python train.py --n_kv_head=2 --d_mlp=256 --vocab_size=1024 --qk_norm=false --init_std_down=0.00922 --doc_mask=true --steps=16785
Each number is 500 + 50 x the weight over its row's rms, rounded and kept within 0 to 999. Layers, rows and columns count from 0. Numbers have three digits each. The size before them is the row's rms in percent of the matrix's.

# q: layer 2 attention query, 64x64, rms 0.134, rows 0-31, columns 0-63
# k: layer 2 attention key, 64x64, rms 0.135, rows 0-31, columns 0-63
# v: layer 2 attention value, 64x64, rms 0.163, rows 0-14, columns 0-63
# o: layer 2 attention output (transposed), 64x64, rms 0.148, rows 0-13, columns 0-63
q0 037:436515472480424500544462651514519478501606470458548434462486534508498486519510580491531537496455480469467479522512516515586378531402465491423477491465491613450527449523493504537509604469538583
k0 039:514452522451427483586672536458498507552551522485601441529551474562512454449600467472543476572493553519447511454430499450557583485511524508519467510484468477424472408492586471458501515497538501
q1 039:514464542440550443519549531536450478467490495501566471576480510591504576533550441485528498558513452415519460440512533547486564503583486427608514522477387461485470435490520393441414504518443581
k1 039:494505537491505479566493434546504536612500459493409563515489525532512507573479500460543537500453543533487580540519540613419475592433538489550492502549477516503603502502325448564520504499491450
q2 054:492455492497415536534501622494526517614487438449503475502453547502532520464485539433519553560460499505552455525512485522449469577365548538441442462535494559440496421463479535507515590503551625
k2 055:454518485464485517434499549484482484508535423383488400528565449470485462384558469527426566555491460506423374471535472524548527481453547565420500565499517532468445425556509490458502578550516469
q3 032:549576492476561517474508391563533584495467564515476535497526573417479425481487484531411480490523527483413507466505553401497493479535468510519490589474518464549578645508481502518492414409520444
k3 043:462483465496474471594492534578535443544496408543509509517473524447520483546510544515483559607453437477553590448582534498445454502419395502588470539442593511393525543478531543471520534459514556
q4 051:583487457444497497539452521540495525535554430508470549456439580494503484506433510459489497494418482516549599483528442493415502560417531494467456431449629545417562444503450583556562498447570520
k4 041:390457478534499552517448439499531523464475500546502422575492548422498463526540474573483639492551490561414478409509591529529458464480525546489423533469472553569541513559455543416467519519546433
q5 060:527551623562546441496529422428466513523470561548561487595516452481528490489521431525497487469597475503507435552466535492516455492614480456549536476496462421589501527508535396432456468549416486
k5 047:542547498507436477437461501509437541570453475537467633455535531518558605455436486412529454470543383441526498596484421514509507489503504471519541483506562439472485578437555471484510475483509612
q6 039:507606526511577531474530349526499497465431561585432522495543473489540496505475434564545477431565540536477548489505492446527544447591532511527471513501517441577471574472434490490541415503446399
k6 041:548594490445549374507538502524461503472434537517533573468435554487489566567464502522435397465504510431571565510482506497419586471518555434481591517456543451503526536512537540612502511464448541
q7 035:506468454537604520459467442396470558462504517541586510564582457499457482522548432541436514438510516492510475598513460492551502410555431490443541513481482403563559587515552483471500464587452438
k7 052:497439505566553541493481465492559507493462514603578458576572533599538526480478422482538527425553453482569487530482489430502494459527408506497413468508511449532413577407557451440472499512470601
q8 047:425455436500531566540468536506618510494520424443453485412523595520465520527491593540439560532445512480477558413554541526497529462428429461526461523471488593457510510564498544507560523485606563
k8 049:450463505513465529561475474444595430560545552497528466479489487474487325467560616570467535495464508506524500469538578480504443532511364501469526483540459571489491522535569506574571491473468469
q9 033:535623627502564434505521451466501548565471539509516489507510561513480441499463496521478535398558493464476470585441566482506420468535476428515437455408490530561547468542409490450579455549458513
k9 042:517544480478369440452570498425518465517484512557542559484463473465552494456471528445549433468562404423519498570502546594537531401572369489495553494459484446494461516421562494492514539509507523
q10 062:410473530525561447527545411447503549441439566518565461594458447552431462537547487544507561471514523511482481461439543474468534464573457497531483501455453421602529482526514483441388494598444436
k10 077:606531584539555498376460496529492506497522531567514598523472467587518522473522497436544489470525487485512435586513532478570427491587471478545468475530471447577461510466439391481532445582423497
q11 055:533501438526367530429503586540517457535521427468442516420500543438550517462430555406547380538493479502517500541534491547521455541464507526513590492572542529467509534432520504572461505396550539
k11 060:459485442494451562565490575538465496499591459462519523491461530463430496501530571558510550571438497558537584434543432500503430562447591499476494509466526593450531430517562608492507538437597466
q12 038:602477511477394405456469604480471439490541454457484507482450494444520549469480506399535397565510460486531426594494450582535521549531498445485565481527410528432489473477534469527502525444532566
k12 041:443459405493399590526526539508477513471535451458435443421549466502495509577487516489529487467405531570452522557444446578533545496439491561435501520503498534435569491453448588471506492430621506
q13 026:564534535551485572505587456566510541530488614558597521532518510498547506511522480510498513536565526492572463411524519484441437540529607616564591510600555450521532572507491476506434504474511513
k13 042:485527522455471506577399500530511479474474423472496494525437517449515531482447465501523589534529394465542552389542480532416380606436494482543487467453580582472539473523436512444455564499465519
q14 035:493482458535528609615489473591510600504501531491496523487586554510473470572480547573494534524556541482532532508485480446481428552457543592442465556491595470571552603497489595490501534430512518
k14 045:517484563472626460534465442518451509478495512561518579594534429542534452467545415522595528517498467538493499486498503421473466487438463529543463572520614397506527555500453466436488445556431434
q15 043:466539484482585521570477453526564561552505451471458513497490635492466456478436513540451591500467544482456617471507486391410496518373456491499427481471568495504551430506479563526544502459502476
k15 034:409524517526470508467463505439551479513501484469555531519562458542449417499538572567422548460539464436409461531504587445550489409412496458512495592503583456556413508520610435462513505527489491
q16 066:573503468510373535408475573568471451514517479512441497430549507460581513463459508436466370542514404496519455528555501555518454520491549513528592473559541485446475550446529460525455509398526545
k16 073:458472448470484535564508502519423509563489541494511541502414557418472509521471514553459543570449489536515550404503436494435383607455595514481514549491485527484576485550460628500459498472594483
q17 033:533488550489517492495444440488495519451558542556568470580534486423512423383575390601472533487522427543457475528561468436438428480456406491489516502462457416495516542526594475459478479481464456
k17 056:448477444486420521522553572459486431572448454499519443505587538475584562496427464466435483546532505427485443492434440523512507530481607458494471532513533497427439455509565479422478567474504637
q18 059:453565602513571464499568392521538517488466598573517438556548484493506441513580454573507529447558562552428491473504553519536477476554517507536517517449422467601483515509471461454470412554436439
k18 064:589584550450426428473530561488473459507503477522514557454504489543506567482496567436478402540472504396528509560499453591522547525549570413516595503507468501402463423450458432539542513494466547
q19 047:571501464511340528429501590495476450517488459460453491407466520461528514453418536396505372528510439491537457536505474536519444554459526516504556449562531512451514492453511494519465546401543560
k19 050:471520414460424506558515561486448485484534460433512514457414523396496470465505504532467519547436447578515553438474446513490435539445536486429504497457555558443519432538545647490495524418591457
q20 047:563558493492474510381507472575453480475479589564449538434540446509516502516499445447545358414482527493470536590492470513592516478570584515524538550485528452519490548436479496522514395451490442
k20 056:517510419480495463556515503520471507444515471477498438499396565423490556594496505507498433549435561512549588455522464591442541523498599464559509456442498501395537442494413577511473511423568467
q21 042:570515554519439449443520574535508469515534518556549494378483506531536596486484482399510351507505453445575470596474512536538444513543494453557557491507431464458474517472523465522466544462535603
k21 050:568488455450405490572505479434508530581512487462458517482409499429482464525463530500515477504462462483567542465512481526434431600467480502449498509461559551425553508552467600556484533337575517
q22 049:409402452475529543573457524449520537418542455452566466514535508568428485524584525586481622475448502505482494503521495474500498430424411515442419500391485547468506498556521544434534515554525504
k22 061:469438499535514508481543490467530451503488540577531405516621463540574461456496467464545494496566554518487400521468529478566541422580456518495465475521391435532410499471540390440499496574424502
q23 046:432414483513469527606487580479544507484504390420535455494496560562459565515523596511505593549506488500542491475492525479461507524413464540471428453468502599445466449536501549478514598543528600
k23 056:506471571521543472430488459493512522499487585535483495506574396553489399428516505509543533479570497536454413521515519405567470433552404534451504505516441457619496516508471429517486470582442415
q24 047:454498572476545456485531418510468551474491596517532521572482454522412397462568455570491548451475497557409535418488556458431483499500437537560513530440500465552524481530535515467452419532481364
k24 048:534553519517464506440556516474512440464455490561434505470462495436545558496453503398524472554599510493514459492567517593551493458578537417640501436507432481480437423494517406417492492557503494
q25 044:525427482564386502451481602446459526567487443465456529442450522429518551499423508371465421537474478493517511613454444536527488573422520504485542481540507500469532504478555527549507523467550600
k25 049:462489528637534561485405463500479536444559503497449438571538514506443474435577496570576598507488477600515486539548444459568413489477447542511397443470506519517500531483492557451506453469564481
q26 047:520537476476452526472499574491484440567476413470393533501491507541514592506456544433565466567513465457545442428572533609460509540504529469561523483638510554476481417456475445512476585462497552
k26 052:486575515450535535480517468504487543540474514432451609490432508520425442556524496510449524455464444596494543470524551512389523516407544491499567491590536556564596433591484518566551545514533447
q27 073:460499555553527459443511487388442511503471561524567470571519411521471480493556459519491488424512487514449465622454537521590527444592433454515499512463449448570501510514552446446497475633440467
k27 078:568512479573496480417574501472497492526515543549512491497489552487555537429501480426530417520540535488548453591495459506580561423631488461520505409518429430492403510432613474516511478500530554
q28 035:450442517514540399518501501399479472502436517434555444600444409516466443476523505510512527506496521505494413521431493473534548467614479435420447508470391493546433453505526438454534496596459466
k28 047:503501445469566542422539514523508524449535504486492444426557439545538543461529479447503429429471568494466441568497468523579641406566459553454555532540478411493477588420542452513483453548510489
q29 043:572522439517521531441479435492499510507507534595439560456556482414552491482455429495514393432481538535505586601504381499547500483528528487481523523477528414514513586433529528519534390444498434
k29 050:440468412509505540559442533517513477440521447482510434535538600461495575557487501561468509520456543454558559493469437524464594531418578485483475527472560507392459529496562592477460526388525577
q30 041:516402482492476497504456602477500499541485391433487510484530574505434608521503568440521464567520484409524470532533505616546526536465453463523551542552436532483520461500550490477501570494522648
k30 039:435464511541498547530451493459548455529518467504438516551593458501467354473547482508560574429419473593519528546533462495543483498396399472463460471604581556442509481484455503530503493466525443
q31 058:514491470444531552576484473524485536489515513476483529493432520503447469531497511541490606539467542526491565420513460453450571560402532573437429524531559556477568486577458634571605564501548475
k31 050:490552577553584426541560497464532457410431489486511393553521459527585454492522380493493490466528531565428458498427592473517516425514457485503409468492559543565501471538469460477543508538418498
v0 110:480504535394542449486543612439463416518468507504519456518450434413525512446521496568457523441557483468485571526625554442535526540505565531565552503491510531545465402549461468495554397481541519
o0 119:445456504596434528450433498437489570499495549515527510511522446469471516513501478440539481475425464536559449618469426605577384533501479528460504514505483532478558624458508548452435503564557467
v1 122:498546439572436526487524498524534499576510409473490547497548534585533477590469491425480499508466424520476584611458418411458467589522521479393530420489509491493442475481537566450447502454515567
o1 108:455469572432477464552562599538461493402539498451616470502435444531436494462518559491527566566481566533515430430498516511443533503377451578503473522514501535433484475497497445506484611525493552
v2 108:521478496419466521525505531467543631486514566525583461457454480489509468453480485491465491555473517525517365504505425582468546460448486557479403495485517415446564492425558517589545551600523543
o2 109:474535486494557476595501417497534542599477454506405494536536621494526452566490529549500559450509510458466610461505513457441483528408488423525468493441529522533560429501374527476567496459505458
v3 104:527432541601512501384539459480592518502538453500463463318476548534397445538506498469490523476473453548499570454469468497506461576529427533546601489509556463487505527492551517500470503481565525
o3 104:510523417455462595496532534562399557429505516438522493492496538507534567487440516493549512548510557472535435502486456459397565489542626569442439436508523447510465424462456532452601560483490536
v4 100:516470547499524498501445542445540489520433501466513503528518503511524490569508530398539520481576510557497448591403514359481481535384542502479504453368508507471461490500511494518486570568639532
o4 104:437521432466514527530553438505504500424470527488467499518459466488390466551519533619462548571476502527404530368507441521447559434476461562477525611581486517501543570549479531517479518517538425
v5 126:555480533493508529470480417510496556448410605510525527501545590431513535492505510468501406489542581421556484468526479511511479435551445544567474459535535437505439621484483406549524599435531453
o5 121:549508428532436501466502499506478374529483450462384528452482463494541491482482531550468453490543484483478487480435521460534499546568614452511582547582531530514574429507538602521511405434483599
v6 097:398537530550471437640512472510439413573490511414515455551519411498513509499533465604529558532586465476489494481465578501505509531522478459520468529457480584491506450577448510464502448463422409
o6 103:482479546493533508412509509457550489481495501554517446565641483505471467481578444470430491493511481513373482534510524479624533421538451528493493546540538493511408567531583442456458503570408461
v7 114:600544488476439499500490469614463525483507507513498488496513569493548549480441474424484422538505515434547511457534469496496491462642486552513438419618507443496480545515576427510423535383523478
o7 102:553503488485446520465516601469543405564516425474482508438507436548536534510479559468454423483500470428530458500474536515523465509430522489546600502501516531403474467463488465564537534485500701
v8 089:545493525554477487532462544591458418486500542482543525578603557517604509509473475453531452568534494473470372493423488474488504452548606383478485472484457482490446461448518416571504563500513539
o8 087:517574558494447475534560481559517446589463507572393501428470407476458502450458503468505466518514492593474588451511529490521508517439456543536562563576524549390450560513515507579441471427451460
v9 108:508503460507490532536474518557518497459586492478513539532541495538591494418462487497579513529483465490488387402396524596463529408495531394503509559509425473496564484401458482549519505614471536
o9 111:539504510466567428540515439580554471588442488593442500415471592480496512462469479465514439502546553533531637483568520464501560543470444456545489493473535451469423554490537477557474456399470430
v10 107:552471533489527588449486488521473658507567470490470528585501553467440486434480540380542581553463470506527486516437420496475432491478525446456508422586450513544540462461480502482451470590559510
o10 103:519452481451569419545508513494493463518482523509585559441338464561447462501496553532490539445432548511624519474568530472434542562442537500443456505432547482481479488507450531610530526554485449
v11 113:500442487544511465482426508525493421508491511409540490515561535550511514483501434518584540495587474517526437499391548544528535517462507362554541577465421499494481440434377457511521436497493590
o11 105:501554496479493497484551499582493501529496532552444463401532573465492500457495517422483419488443522561403551464530470476591520494571568552427507497528518513446426551544609538535454518431488360
v12 111:525479447519465487491604521514500465526540418506498481370495550543505461611462480461526501486425452567550525570482399487470543626464502507454521465438505457459566459442477595478464517481534589
o12 100:454503498409464562557498554580489580419551494465585504498508597506471515451493530488531579563494499528484500441495456457413508463401469584484388447467525569445462469503510521456549574462579544
v13 138:419533545576539456520487484461515440506513496502445533495519460571429455466601540597496510461484528541391476408453590512484467464457459457547539630465508569448451525572544484540526490551433468
o13 117:560568537529529516476521397531489537458463573562490475514506467437544531513464394507517470502605529525473515551506487474454569474659513467522513475511469374584481523479501472466468438460445399
v14 121:549483384540552535489533502544589498539520459494455463451593519516618571414476457482546459536443457436488530467542525541453531497588514494553442458526462394481518533412549504424516494463477582